config.toml
num_hidden_layers = 9
hidden_size = 512
num_attention_heads = 8
num_key_value_heads = 8
head_dim = 64
intermediate_size = 768
vocab_size = 11576
hidden_act = "swiglu"
norm = "rmsnorm"
norm_place = "pre"
norm_eps = 1e-06
positions = "rope"
rope_theta = 500000.0
rope_fraction = 1.0
qk_norm = false
attn_scale = 0.125
bias = "none"
tie_word_embeddings = false
parallel_block = false
init = "normal"
init_std_qkv = 0.0278
init_std_o = 0.00656
init_std_up = 0.0278
init_std_down = 0.00656
optimizer = "muon_variant"
learning_rate = 0.011
lr_mult_o = 4.0
beta1 = 0.9
lr_head = 0.00473
max_grad_norm = 0.5
warmup_steps = 200
schedule = "wsd"
decay_fraction = 0.75
decay_shape = "linear"
final_lr_fraction = 0.1
batch_tokens = 32768
max_seq_len = 1024
doc_mask = true
train_tokens = 431800000
max_steps = 13178
dataset = "wikipedia_en"
Each number is 200 + 40 x the weight over the matrix's rms, rounded and kept within 0 to 999. Layers, rows and columns count from 0.

# layer 6 attention value, 512x512, rms 0.112, rows 478-491, columns 256-511
168,205,215,169,204,180,185,185,208,269,201,249,233,202,201,151,205,175,180,154,213,207,119,174,169,184,162,181,219,257,218,133,149,198,89,177,187,261,166,223,256,255,123,208,186,186,257,231,141,249,201,180,209,243,217,228,181,233,142,176,151,181,182,197,140,258,252,184,191,197,178,171,200,196,240,197,181,246,197,210,154,195,137,227,180,208,228,244,246,185,126,191,216,189,197,236,170,175,240,241,198,221,186,185,176,230,195,203,162,238,203,266,199,206,259,145,175,274,199,183,201,130,192,185,184,219,160,184,274,172,181,153,246,191,229,195,183,166,163,240,275,234,214,147,259,218,196,192,189,227,252,195,225,200,195,194,219,199,189,158,132,239,219,207,265,173,217,207,192,269,234,188,216,134,143,232,212,175,272,280,145,114,156,130,239,226,194,197,155,169,129,249,277,186,124,178,195,221,193,239,225,189,255,76,183,239,165,245,247,163,192,201,270,197,231,216,173,149,166,210,233,149,219,156,213,104,247,267,256,220,240,182,210,173,185,126,254,165,147,199,177,188,153,175,192,185,203,211,138,189,134,205,206,99,169,165
220,257,141,204,226,191,180,193,226,282,92,187,172,166,181,192,213,178,165,194,185,189,183,211,206,216,219,171,216,209,222,227,281,201,215,219,233,257,160,203,215,188,169,200,257,237,236,236,146,240,185,253,138,200,204,229,231,250,266,133,232,192,251,202,222,204,154,129,160,253,162,152,161,196,193,152,177,198,189,154,216,150,209,218,139,198,180,207,225,249,147,118,253,221,227,129,159,218,178,195,202,190,194,158,183,218,166,249,259,245,211,208,151,176,178,234,221,187,203,222,276,183,251,183,244,226,224,218,212,235,232,244,226,251,179,160,247,139,173,228,181,237,233,163,211,239,187,275,222,220,191,259,214,157,258,178,179,159,194,199,222,188,217,127,152,206,231,253,278,224,233,121,244,128,197,314,172,181,177,213,136,191,200,196,185,169,173,224,159,244,146,249,224,165,247,214,207,184,201,166,181,150,216,207,189,194,137,188,241,193,192,195,102,175,206,202,223,199,295,215,221,265,198,209,141,204,167,187,231,212,217,202,192,194,221,191,187,214,178,238,313,195,131,177,206,182,146,198,146,172,173,229,225,220,199,246
216,245,211,191,161,185,177,159,194,211,218,154,242,189,271,179,174,213,172,171,141,213,242,204,215,184,195,167,198,242,240,179,233,184,158,207,270,274,210,203,287,195,210,239,184,202,241,263,237,162,175,139,185,214,210,272,186,236,198,210,174,209,201,210,190,238,176,152,262,253,191,259,192,213,212,199,280,200,219,159,173,170,161,235,184,101,189,241,213,273,181,197,222,233,180,199,232,149,201,208,166,224,201,194,198,223,145,218,213,149,241,244,183,178,186,164,233,245,182,231,238,231,195,210,182,214,137,230,206,209,186,247,170,192,180,196,217,149,154,232,216,207,221,164,230,240,269,189,232,210,195,221,139,175,207,187,166,199,279,178,250,228,298,177,118,185,181,208,172,211,155,231,205,140,155,159,243,193,241,136,187,210,255,214,237,183,252,149,212,159,210,122,167,181,201,254,191,219,194,163,286,168,245,202,180,176,249,166,206,186,127,181,153,215,165,179,162,299,152,226,212,180,206,267,180,205,238,146,170,208,237,138,172,193,141,188,305,183,203,177,201,225,224,201,189,171,210,220,159,283,196,163,162,225,144,154
171,204,202,217,205,169,237,163,143,267,200,222,178,201,129,194,195,270,189,215,200,241,175,185,279,200,180,167,208,160,184,189,150,194,155,136,183,207,173,189,256,199,175,222,186,158,138,173,192,211,237,213,252,226,176,220,175,227,174,173,202,189,155,242,217,170,206,229,213,196,202,206,274,100,142,169,223,160,236,179,176,197,212,178,264,211,267,136,285,203,218,182,210,194,231,235,148,151,208,200,173,202,245,213,210,148,134,219,133,192,215,129,187,201,125,134,193,143,222,207,174,235,223,221,241,199,226,242,196,180,106,202,175,218,177,184,129,216,187,201,182,254,204,215,209,230,174,124,133,178,160,183,308,180,216,186,130,181,195,163,218,175,224,191,221,202,228,253,264,189,279,187,161,217,216,230,198,237,222,180,141,173,191,172,263,164,269,207,176,212,267,233,246,199,130,191,118,180,174,194,226,191,205,155,149,151,175,264,149,254,206,231,207,284,200,270,210,170,197,174,232,260,217,209,246,235,168,241,215,153,253,182,195,209,258,208,194,225,213,115,285,274,169,205,155,278,236,178,226,195,171,284,268,201,270,131
259,237,174,151,244,188,191,213,226,205,183,221,175,269,197,183,191,183,182,154,162,259,203,233,146,235,247,194,216,212,201,223,220,171,195,164,189,224,175,187,150,215,230,183,208,222,188,109,177,189,209,204,204,214,179,175,224,144,160,142,130,228,189,185,266,197,182,192,164,186,209,214,204,211,236,217,245,201,270,217,208,105,147,223,211,162,248,166,154,242,197,131,158,220,169,206,223,246,216,127,191,212,218,165,231,251,205,225,193,193,246,274,197,134,248,217,253,226,170,191,187,285,228,143,141,174,184,242,248,293,189,213,254,219,292,219,224,279,252,130,207,203,187,272,206,176,250,129,199,261,266,140,226,215,168,153,206,207,187,164,219,230,183,192,205,176,174,136,156,252,155,242,205,212,208,229,199,201,221,184,195,265,232,210,181,275,223,196,186,145,244,164,199,149,208,130,132,189,228,252,208,169,161,193,221,168,202,182,177,215,220,174,191,202,120,134,231,227,248,245,142,230,185,127,164,146,188,191,221,169,143,203,197,217,175,183,197,216,215,174,160,250,162,214,210,176,219,208,216,184,210,234,292,170,197,168
237,229,219,168,228,196,193,140,202,256,215,216,234,220,179,225,149,244,175,224,174,193,173,173,237,156,233,218,256,240,152,121,214,131,223,236,236,294,180,255,193,176,186,257,242,172,243,195,212,233,188,185,236,254,162,181,178,192,164,223,203,201,227,140,172,227,177,159,174,182,168,124,175,198,187,163,239,156,124,163,156,136,192,164,203,146,206,236,141,178,208,194,175,149,168,133,230,203,187,199,183,203,156,193,187,238,241,185,239,246,172,235,240,203,119,247,279,181,186,142,241,243,176,224,210,224,211,168,179,202,153,143,221,252,173,160,208,230,241,235,199,101,249,212,206,193,197,199,117,226,244,228,177,225,149,247,134,217,148,208,235,229,162,169,226,166,231,209,198,235,182,159,185,186,206,258,189,181,232,231,195,160,164,248,217,186,179,245,211,198,111,215,190,259,117,180,192,218,198,197,234,199,155,208,159,236,208,249,193,244,179,211,192,164,264,195,118,206,238,213,176,175,195,199,192,217,153,210,224,208,219,227,260,223,197,207,218,179,210,243,207,204,228,177,221,196,147,209,191,164,173,170,220,192,154,112
158,213,233,198,177,178,237,193,179,181,203,184,244,178,177,222,223,240,178,177,207,210,194,247,147,163,242,221,215,247,143,170,99,175,168,168,238,211,189,200,253,179,191,246,204,227,198,178,160,187,203,165,169,241,178,263,239,193,190,222,204,150,242,203,206,175,240,171,179,273,271,207,272,240,150,245,231,286,247,197,274,175,198,180,169,243,202,235,158,255,168,197,214,165,201,231,156,280,158,205,199,264,163,189,273,253,197,226,253,196,197,223,184,190,192,205,231,265,194,160,215,181,260,198,226,221,231,199,128,140,267,217,155,212,173,203,192,158,204,179,245,165,216,237,194,184,213,213,143,221,197,225,154,232,218,124,150,168,140,187,138,197,161,191,197,171,188,200,243,209,172,186,187,112,246,185,232,195,292,208,268,232,135,218,130,186,120,209,167,169,210,138,202,189,184,137,135,212,207,201,173,200,245,178,169,202,203,194,146,215,224,192,140,194,213,218,240,198,169,228,173,173,242,144,149,245,184,197,127,208,276,220,192,263,154,212,158,166,243,188,191,176,189,215,238,197,168,176,148,207,226,134,248,246,123,198
225,150,282,198,167,212,211,149,243,211,261,216,237,200,189,279,177,134,226,224,148,229,222,144,206,165,197,225,190,212,213,260,168,161,181,231,175,216,219,177,149,227,205,184,186,249,207,254,204,232,264,212,215,265,238,265,205,180,218,203,217,221,217,176,113,237,207,218,268,204,182,221,243,185,214,237,199,205,175,168,239,197,195,223,299,177,255,186,188,273,174,153,186,218,177,193,244,237,209,269,158,156,225,186,216,127,205,192,188,92,144,191,209,201,136,137,212,275,179,141,151,231,205,227,216,228,245,248,144,136,164,209,162,177,174,249,171,203,164,162,161,186,232,242,209,215,205,154,188,196,135,203,170,187,184,152,222,229,259,171,183,263,244,251,207,194,159,217,208,162,172,197,180,263,234,217,238,211,230,197,214,227,161,237,209,177,223,128,227,193,267,240,222,97,155,263,224,152,174,179,142,269,251,199,167,190,169,276,177,190,172,213,205,264,125,195,153,230,176,199,209,187,223,265,225,212,226,259,128,190,208,206,236,167,248,232,189,135,196,141,238,235,205,257,255,237,141,259,271,185,267,159,231,113,237,197
265,186,257,202,135,152,201,252,226,198,139,190,140,182,120,251,278,167,226,190,225,232,195,155,182,209,180,229,165,209,189,166,169,228,261,191,227,180,170,226,256,207,207,214,190,154,158,151,189,245,218,192,212,229,141,257,206,191,219,229,125,235,207,177,249,231,142,163,211,151,198,205,188,291,174,220,271,155,193,175,151,256,121,165,221,243,205,194,254,185,210,179,220,214,135,239,251,165,140,179,206,210,214,221,156,223,191,184,176,214,184,196,207,213,173,203,198,173,171,216,240,176,255,266,227,220,230,176,185,162,235,152,192,137,130,185,160,212,217,147,198,196,157,202,167,205,230,199,93,155,230,206,188,160,252,123,214,148,202,231,272,149,153,177,262,145,163,212,191,207,198,247,154,217,209,192,165,184,207,199,221,189,195,248,231,129,195,277,241,202,248,244,219,161,213,219,197,117,190,175,231,235,159,184,215,227,218,148,193,229,257,198,218,213,204,228,208,73,184,183,178,102,207,226,199,232,184,241,187,193,236,205,269,199,179,202,132,176,165,224,119,234,178,141,160,155,165,206,251,153,193,146,199,182,240,238
249,217,263,219,212,255,228,229,142,184,182,154,207,242,230,187,167,165,286,165,160,180,182,144,179,195,242,184,159,183,98,189,253,128,250,218,189,202,127,221,250,235,186,160,297,206,196,168,166,191,306,243,202,232,240,233,197,170,229,197,188,200,145,173,196,258,179,241,209,185,253,213,180,264,186,241,254,146,169,156,187,124,169,183,200,256,177,184,192,165,178,210,204,177,215,199,158,227,193,275,138,166,236,220,139,240,262,190,157,203,139,216,236,218,182,219,197,184,177,165,183,153,228,261,229,237,232,279,234,178,187,176,242,133,124,200,189,193,201,211,205,107,259,147,292,219,272,232,238,231,122,218,255,293,178,181,174,193,170,209,165,226,242,185,189,208,248,207,203,198,260,182,216,237,163,167,221,198,228,246,113,237,174,188,165,167,245,186,122,250,176,213,261,161,273,207,188,214,192,188,262,248,175,241,142,118,205,257,268,195,233,161,180,261,172,267,146,225,153,204,260,155,133,203,156,241,174,205,206,170,195,216,172,230,156,162,242,170,251,152,192,129,264,265,206,152,152,141,198,179,136,262,164,214,190,255
183,196,176,209,203,251,180,218,227,202,232,230,191,189,134,213,201,268,222,146,173,222,151,208,170,178,243,192,178,222,233,228,181,233,187,249,245,199,184,199,177,201,147,276,149,165,93,229,166,213,255,168,278,231,200,221,210,258,183,195,149,215,225,193,200,169,146,215,247,239,162,187,169,172,200,221,183,123,188,259,167,275,202,84,279,216,209,186,234,193,165,200,216,204,138,218,199,239,206,203,239,142,177,226,234,218,202,195,252,297,239,186,206,191,131,135,204,181,275,206,203,220,198,250,178,184,216,250,293,231,165,128,259,212,130,216,183,153,299,173,226,216,172,238,195,139,275,202,199,231,105,205,222,191,242,193,231,175,136,179,235,197,159,219,187,128,283,232,222,151,185,218,188,176,160,221,278,144,229,136,159,221,156,183,216,207,233,179,193,178,254,213,241,200,195,240,229,214,274,203,175,291,279,243,297,243,197,141,176,153,183,183,211,243,163,198,165,248,168,161,258,204,250,137,203,221,194,191,156,177,228,216,207,212,145,217,230,196,227,256,264,207,240,203,199,208,201,179,149,246,228,276,220,224,169,167
218,216,171,239,209,223,251,251,191,220,198,129,190,182,224,197,166,192,277,179,223,224,199,245,160,220,198,228,219,217,154,168,245,243,183,328,162,237,194,225,120,253,253,245,177,218,214,158,152,260,263,210,172,191,150,206,224,229,167,196,105,197,175,257,211,169,194,153,166,117,210,227,211,245,196,213,187,208,131,164,195,292,235,236,213,224,196,231,187,195,184,181,209,190,206,178,221,188,116,181,191,245,230,211,167,175,182,202,204,271,230,228,184,211,218,210,182,161,206,163,205,202,177,175,161,156,204,235,228,147,273,123,211,176,278,164,193,155,159,163,262,180,158,163,179,201,220,177,165,188,159,261,121,185,219,214,181,185,254,232,219,214,247,202,211,130,156,243,147,196,135,213,199,214,143,256,191,118,172,220,203,194,200,195,165,166,205,198,244,184,194,194,129,198,166,136,214,170,176,213,244,173,225,194,217,199,271,221,234,166,186,131,188,183,261,207,188,265,246,152,145,172,183,239,175,177,233,185,261,180,206,202,210,203,258,167,229,187,241,193,194,168,180,176,156,199,246,211,169,170,233,192,185,228,228,166
161,230,196,160,225,144,238,199,217,170,196,189,237,162,150,183,237,150,244,186,235,181,156,232,215,206,211,194,223,259,173,267,222,231,172,206,228,251,222,187,192,224,183,247,219,184,176,231,125,213,210,174,217,198,206,149,229,179,123,199,242,167,150,190,216,155,266,129,184,151,231,218,174,227,222,237,190,214,175,196,142,213,143,213,219,157,196,160,210,189,249,232,196,174,122,209,176,168,240,240,171,257,263,187,202,238,164,180,152,209,195,194,166,189,249,168,222,229,160,215,241,128,217,171,190,172,195,196,252,140,153,292,237,183,225,174,269,154,206,198,199,256,207,287,245,231,239,229,204,213,176,268,277,131,200,175,220,198,177,133,265,135,226,210,260,209,221,198,177,153,243,220,220,194,195,280,167,196,216,172,241,250,264,188,206,206,198,88,134,177,199,199,193,183,220,178,122,298,186,155,227,252,194,235,183,210,194,204,157,134,312,174,193,178,226,317,172,167,206,155,196,192,233,236,185,216,189,180,245,227,223,185,221,210,129,198,209,246,191,184,242,211,246,168,121,245,228,197,148,198,233,186,140,230,224,173
168,241,171,142,230,132,205,171,139,185,202,184,194,123,158,147,199,199,200,272,263,203,221,222,214,263,137,140,187,196,229,198,172,148,184,206,121,266,214,281,185,190,200,190,187,158,183,185,216,123,233,177,178,151,199,173,197,89,149,111,138,144,175,245,196,189,302,127,201,125,232,138,259,205,219,165,243,129,186,218,208,218,222,132,174,175,148,243,135,298,217,201,226,252,211,216,150,172,258,143,255,222,218,231,195,238,203,190,213,227,190,193,182,145,209,284,201,279,203,212,267,235,216,223,245,181,176,207,156,165,230,181,216,231,155,218,142,225,192,166,240,255,250,236,164,231,171,144,142,228,254,166,195,290,188,225,210,160,204,145,188,172,125,102,258,136,181,181,238,227,149,202,203,284,166,261,243,266,164,242,253,231,196,204,202,276,234,190,134,197,193,132,186,185,223,254,155,208,154,207,255,186,220,184,189,225,136,206,234,122,140,252,185,182,174,214,221,229,183,180,189,251,181,214,230,194,242,231,203,172,184,247,262,194,183,219,142,162,201,242,223,213,212,168,225,221,169,158,232,239,130,206,211,143,259,208
# layer 6 attention output (transposed), 512x512, rms 0.397, rows 478-490, columns 256-511
224,175,192,185,212,140,187,251,195,124,191,189,228,251,231,256,205,182,198,253,106,212,284,185,206,228,233,192,256,175,239,202,229,235,229,159,173,179,203,181,166,253,188,223,204,222,164,196,195,198,174,249,227,184,166,242,130,163,188,247,149,216,194,196,267,213,210,219,181,253,207,298,150,184,176,226,225,174,144,218,247,192,197,145,232,181,207,230,205,236,271,229,174,165,201,215,189,248,197,190,196,142,209,208,219,201,213,205,190,259,215,276,128,245,121,284,142,150,187,205,243,248,168,181,215,159,186,263,230,171,205,186,157,111,180,232,231,193,218,238,181,192,201,156,176,184,164,225,212,192,179,256,214,190,212,220,198,260,146,279,256,198,184,235,172,268,240,170,191,190,214,246,203,171,199,206,175,275,236,186,208,217,182,201,96,130,272,203,258,313,238,169,115,223,215,273,197,212,215,212,159,231,133,201,132,213,250,133,208,186,162,244,180,236,209,202,251,187,187,186,233,160,255,211,192,193,162,152,120,191,191,225,189,210,261,270,258,215,259,259,247,167,228,254,171,219,214,206,228,177,163,195,169,223,181,187
189,185,314,219,144,180,224,242,213,159,242,189,170,226,233,198,201,198,171,203,201,195,153,162,183,228,224,165,298,99,210,217,227,225,156,211,219,258,210,201,224,231,173,211,130,153,195,184,218,173,311,165,187,236,172,138,241,97,204,304,165,225,152,207,178,198,196,220,218,185,167,227,183,183,218,199,188,159,211,194,264,184,201,155,189,227,207,140,177,208,183,193,122,200,184,256,232,185,229,242,218,166,195,210,176,220,205,223,124,259,131,230,220,153,196,227,200,186,282,197,161,174,122,216,188,226,224,212,203,112,165,186,171,214,183,212,217,207,235,263,205,155,231,253,180,260,214,105,170,208,243,199,192,161,127,197,216,224,238,245,218,244,150,222,186,200,143,171,160,222,197,245,226,210,216,200,220,213,235,286,221,251,194,139,225,225,198,234,255,164,219,142,111,207,259,204,183,225,201,176,285,226,114,156,197,247,172,213,222,187,137,142,183,154,211,174,217,166,130,175,183,171,202,178,212,216,172,221,175,234,169,197,172,213,234,170,242,195,145,174,92,251,204,193,180,216,226,192,217,246,155,203,216,231,201,215
123,182,199,164,242,225,158,213,148,187,209,203,189,190,235,178,264,204,246,186,275,232,216,191,247,251,257,215,301,228,135,200,173,202,191,184,200,180,188,237,149,238,159,128,221,154,122,176,138,236,265,223,244,249,150,177,251,203,192,241,217,143,232,219,250,196,216,265,156,142,213,139,212,243,196,258,204,202,211,278,250,175,251,175,152,136,175,169,168,202,165,210,167,207,195,231,129,220,187,201,234,210,232,158,177,195,148,204,209,226,182,230,222,265,189,177,168,177,162,245,186,212,232,183,219,158,293,207,201,172,200,166,233,210,160,253,195,225,175,138,154,205,223,180,220,212,197,192,140,206,279,149,197,248,202,182,222,126,137,198,203,214,177,205,201,225,198,168,263,224,183,264,151,231,239,225,184,172,214,269,237,190,199,204,176,164,159,229,202,285,183,185,176,196,201,252,178,249,176,199,215,166,127,224,179,281,180,212,258,213,219,158,206,144,210,154,251,167,173,179,217,231,170,252,143,164,198,191,165,184,252,134,215,153,242,186,211,228,204,197,238,227,267,144,185,155,237,253,221,201,198,211,202,221,193,220
247,153,188,140,223,208,241,195,265,100,151,198,131,241,170,244,160,165,258,200,139,177,247,173,204,230,236,159,163,291,176,225,188,225,236,198,249,170,223,179,178,204,139,188,235,259,190,214,191,182,276,217,237,238,258,191,225,198,147,222,196,194,234,179,212,189,138,217,197,243,138,268,217,209,295,173,207,258,175,126,153,236,198,170,183,184,196,220,149,193,192,200,228,163,182,221,209,189,155,216,189,171,202,221,170,214,256,197,249,246,157,246,223,238,229,247,274,205,237,162,256,180,208,226,169,212,174,231,200,257,209,210,201,215,215,252,221,175,181,146,217,216,197,162,219,208,225,220,258,182,198,166,163,166,206,249,237,240,208,198,242,178,204,168,184,203,160,162,179,182,170,204,206,206,119,144,165,212,273,216,213,208,165,269,183,300,213,151,235,193,193,203,159,149,213,198,195,149,209,271,213,269,180,207,251,218,211,139,195,225,202,184,158,205,177,191,267,246,220,199,197,171,179,164,243,203,213,212,205,252,188,191,232,114,234,152,191,123,222,224,136,196,159,211,221,193,107,259,206,185,238,157,200,161,147,181
179,175,228,232,238,164,240,199,135,221,167,266,235,210,158,197,248,216,225,180,190,176,201,184,226,274,225,209,166,248,159,227,220,186,199,185,160,247,259,222,249,169,235,232,172,225,264,245,233,288,231,197,235,226,149,206,158,146,226,242,253,160,221,171,169,239,183,177,202,203,156,251,243,196,197,209,266,195,209,177,231,159,216,190,188,241,188,207,219,170,210,192,163,235,198,211,173,211,202,192,182,166,189,208,172,153,194,217,281,191,175,193,242,211,162,238,181,270,220,210,246,204,188,209,243,190,253,217,195,174,183,190,207,201,175,198,170,179,205,198,236,197,214,191,202,218,234,192,173,191,91,210,191,165,246,231,248,187,191,203,191,134,161,146,273,144,198,204,220,221,172,158,205,182,174,210,181,198,159,158,135,171,175,181,233,155,181,219,172,202,173,199,190,260,231,189,136,180,192,125,178,237,211,172,199,190,170,212,193,216,190,266,198,154,263,245,233,145,152,152,249,289,183,206,197,231,209,249,212,165,239,158,272,214,171,228,211,268,159,234,219,114,200,256,168,193,160,194,265,149,165,95,151,204,183,251
119,212,229,272,215,206,207,285,200,164,182,189,224,197,210,206,178,179,176,216,115,243,221,212,224,207,239,216,169,184,189,170,160,224,172,240,221,176,189,229,179,239,223,195,201,242,138,193,147,151,217,222,199,144,240,166,164,144,209,161,182,190,210,225,204,240,196,219,212,258,196,210,269,199,151,188,251,216,269,189,219,224,209,175,161,199,242,243,135,220,200,203,240,267,198,221,162,155,180,203,151,220,201,193,248,198,238,242,223,231,200,190,143,212,248,180,150,182,230,235,182,186,228,180,158,214,216,244,160,247,252,166,160,171,170,233,117,180,252,213,170,206,158,221,193,198,180,227,305,120,213,201,240,164,243,175,173,234,175,193,145,163,225,173,195,200,226,197,246,147,169,181,137,202,143,131,141,240,191,237,134,237,267,232,160,184,273,219,150,191,249,182,204,220,244,191,151,211,192,170,242,215,288,180,208,141,159,179,98,221,273,242,145,253,163,222,228,240,172,137,204,190,235,178,290,155,168,175,133,222,275,150,198,186,150,197,186,233,197,181,174,250,173,177,169,110,230,181,237,205,228,224,153,185,221,260
220,189,201,171,235,186,220,211,196,228,184,212,218,166,290,163,192,133,254,233,205,190,152,209,263,204,208,181,140,169,153,271,252,97,237,224,175,184,210,219,208,184,195,205,250,224,179,149,215,216,199,227,133,211,229,157,193,201,162,237,154,163,170,146,167,209,146,174,174,156,208,212,155,140,171,206,184,104,186,189,109,184,239,240,201,185,200,244,179,196,218,214,166,244,227,259,203,192,205,214,182,184,171,173,206,238,222,197,233,202,218,162,215,189,189,171,182,191,251,187,149,221,164,237,201,189,159,220,207,245,171,170,227,163,215,170,180,225,195,173,180,244,204,243,226,206,182,131,221,227,215,235,247,178,291,244,228,237,217,182,262,270,240,145,182,276,220,199,205,195,191,269,142,224,117,209,243,169,193,160,185,151,174,162,233,191,210,227,216,185,187,206,228,189,178,184,230,200,169,108,164,229,203,235,169,232,212,230,185,216,218,241,249,216,151,180,175,181,184,249,202,237,195,269,217,92,182,187,204,241,174,160,193,159,173,219,218,218,202,250,164,230,201,168,217,135,165,251,244,222,153,188,170,186,234,227
299,182,171,209,214,186,183,221,156,222,264,128,170,155,228,117,165,249,232,226,126,208,205,270,210,216,234,182,185,204,215,231,194,302,217,166,242,176,248,232,223,185,241,194,224,213,226,130,207,141,178,223,228,144,158,213,183,232,116,187,244,161,180,205,152,227,216,162,215,144,181,217,194,142,196,239,212,258,151,191,164,172,230,207,220,209,174,181,180,177,80,254,151,205,205,207,199,149,206,203,206,235,247,124,169,236,212,157,214,216,224,248,205,199,252,184,248,166,170,188,268,235,238,192,258,155,204,96,305,264,256,240,234,182,162,222,215,203,161,229,209,273,234,189,189,244,205,279,258,213,281,116,240,203,217,240,149,169,250,172,127,210,211,186,214,216,189,164,149,196,259,228,163,204,216,207,85,178,175,154,230,207,139,207,190,250,153,216,191,251,216,224,218,234,186,175,203,173,168,197,215,191,142,175,246,226,212,206,219,255,170,196,229,159,215,192,236,201,238,202,271,104,125,144,154,201,155,108,253,165,193,174,202,231,199,133,198,221,129,198,157,180,243,119,219,169,185,158,158,223,179,222,200,222,170,195
123,253,145,199,262,226,246,180,189,204,200,140,156,122,250,213,172,200,176,193,205,227,213,185,162,225,210,182,109,219,179,191,179,171,238,239,242,176,234,162,241,201,167,171,241,234,256,167,199,164,247,211,200,150,232,226,183,216,161,201,219,147,205,176,189,164,246,230,214,147,220,155,255,158,211,179,169,192,166,172,200,171,202,186,218,168,153,255,184,235,194,191,209,171,259,174,209,236,230,228,261,188,179,123,236,193,232,228,242,144,192,216,209,194,148,112,157,149,181,209,186,189,171,180,193,199,195,235,234,256,230,244,200,243,191,174,241,202,184,257,169,192,200,230,236,206,191,236,312,210,221,201,226,139,191,226,210,242,215,183,178,177,172,198,186,205,232,205,237,223,221,184,195,206,227,206,234,209,167,166,159,190,215,227,204,234,165,172,227,222,224,172,144,157,195,151,195,216,240,196,200,167,209,224,228,178,198,159,152,194,178,250,172,168,205,208,221,263,235,240,211,221,209,217,203,155,179,202,182,207,167,186,188,142,160,231,195,260,197,189,162,214,228,279,248,194,208,300,218,218,192,220,216,221,137,233
240,206,188,203,233,266,241,220,197,174,212,213,255,133,216,192,234,180,158,217,290,192,209,212,243,222,230,144,274,146,225,229,147,174,172,229,156,163,232,197,228,199,233,254,152,206,124,220,238,245,167,182,209,230,177,174,246,237,221,178,228,200,277,188,146,215,255,153,233,233,203,144,226,223,237,210,123,202,190,242,152,219,213,206,174,275,234,252,126,145,222,213,187,269,197,237,151,179,204,180,267,168,180,160,250,158,187,250,203,217,266,231,171,221,175,200,133,243,201,243,227,241,233,214,185,131,236,174,117,209,241,245,158,235,214,250,288,220,175,200,154,191,159,192,219,231,207,211,184,140,280,198,197,179,253,222,162,164,242,159,250,160,208,253,219,237,196,239,197,216,220,230,210,158,208,231,213,233,165,143,169,171,184,210,226,244,206,148,223,187,184,195,211,211,204,219,202,172,159,190,226,167,194,145,221,259,153,184,131,199,155,223,203,190,227,234,199,173,236,226,198,276,194,230,234,167,213,157,158,279,209,162,244,215,235,286,216,204,188,273,254,182,172,179,204,185,215,208,138,205,274,142,225,189,230,117
196,141,200,231,191,172,190,127,196,251,199,198,247,180,275,207,231,194,194,227,146,148,168,166,221,212,170,192,223,292,230,175,163,155,257,167,186,212,173,193,183,184,225,155,248,224,162,196,247,206,235,203,166,107,219,182,294,248,189,206,264,195,203,245,152,180,232,209,171,223,248,155,173,178,216,214,218,202,198,193,239,203,160,191,198,192,199,196,277,223,216,137,192,214,244,140,169,217,204,212,145,206,225,171,199,238,263,237,181,178,149,213,187,239,202,241,252,197,153,260,195,197,223,214,256,201,126,208,250,230,154,255,206,197,210,155,156,232,233,206,126,217,211,256,175,212,167,238,162,143,223,206,240,175,142,179,213,191,195,239,196,262,163,185,222,256,135,213,229,185,190,197,151,183,243,119,174,159,161,257,149,168,159,222,220,232,159,198,209,236,235,165,196,135,193,170,137,195,180,213,211,162,152,143,165,190,221,187,254,224,138,202,156,196,242,197,216,221,187,223,195,168,198,278,195,219,167,173,180,231,194,255,206,198,247,145,190,200,196,212,163,267,122,180,242,158,147,183,179,154,175,173,208,215,253,155
180,198,222,211,164,140,213,153,184,189,238,205,189,237,171,203,176,180,148,238,209,218,216,197,173,175,246,199,304,200,230,213,166,179,217,153,163,224,177,205,246,213,200,167,192,200,171,193,159,196,140,200,191,164,250,231,115,152,160,203,250,204,249,178,207,249,215,225,212,192,202,179,208,214,231,225,240,241,270,271,209,172,220,180,229,168,180,237,258,179,250,235,245,208,215,187,218,217,182,239,239,217,142,240,165,165,192,199,200,179,187,151,192,174,135,223,188,223,200,228,173,205,188,253,219,240,226,194,272,225,206,226,238,224,171,242,235,161,268,204,189,234,219,173,173,214,214,201,219,168,249,199,243,221,231,173,192,180,186,172,216,172,253,237,223,178,210,197,190,229,242,205,185,189,248,229,228,195,220,221,193,251,242,198,210,232,70,189,192,179,247,114,305,192,248,238,233,151,260,132,173,187,160,161,164,223,91,151,163,163,155,221,149,197,247,172,251,155,208,250,232,244,159,267,211,218,226,205,153,252,195,185,206,257,215,289,206,263,155,226,219,252,232,228,178,185,145,212,232,220,211,175,191,229,168,191
153,211,196,179,202,206,161,172,124,220,193,180,210,247,244,190,104,277,209,231,199,174,199,143,130,243,131,158,193,128,190,166,156,95,193,185,258,146,171,192,203,197,254,193,203,204,199,196,155,181,200,137,171,173,279,211,200,238,186,248,202,270,206,216,220,212,147,176,202,234,151,195,179,176,200,236,228,217,238,170,207,189,240,175,198,231,213,259,158,183,179,175,189,256,263,230,233,185,239,192,194,136,176,204,205,85,177,300,217,233,176,209,203,183,214,248,216,199,160,208,160,193,145,185,158,156,157,183,182,248,259,183,184,185,165,207,187,195,242,222,161,173,225,173,220,184,200,202,175,177,192,185,149,243,181,186,194,214,160,223,165,167,230,165,186,208,212,232,198,205,172,185,192,210,248,186,196,234,156,284,202,209,168,220,222,211,217,214,259,261,200,178,140,219,187,245,155,158,246,108,165,197,136,145,226,266,173,207,219,200,185,170,190,205,172,204,243,197,170,252,230,179,193,140,192,163,187,199,221,182,143,217,199,253,208,104,210,185,197,229,178,219,160,164,211,220,156,243,253,197,206,230,233,182,218,193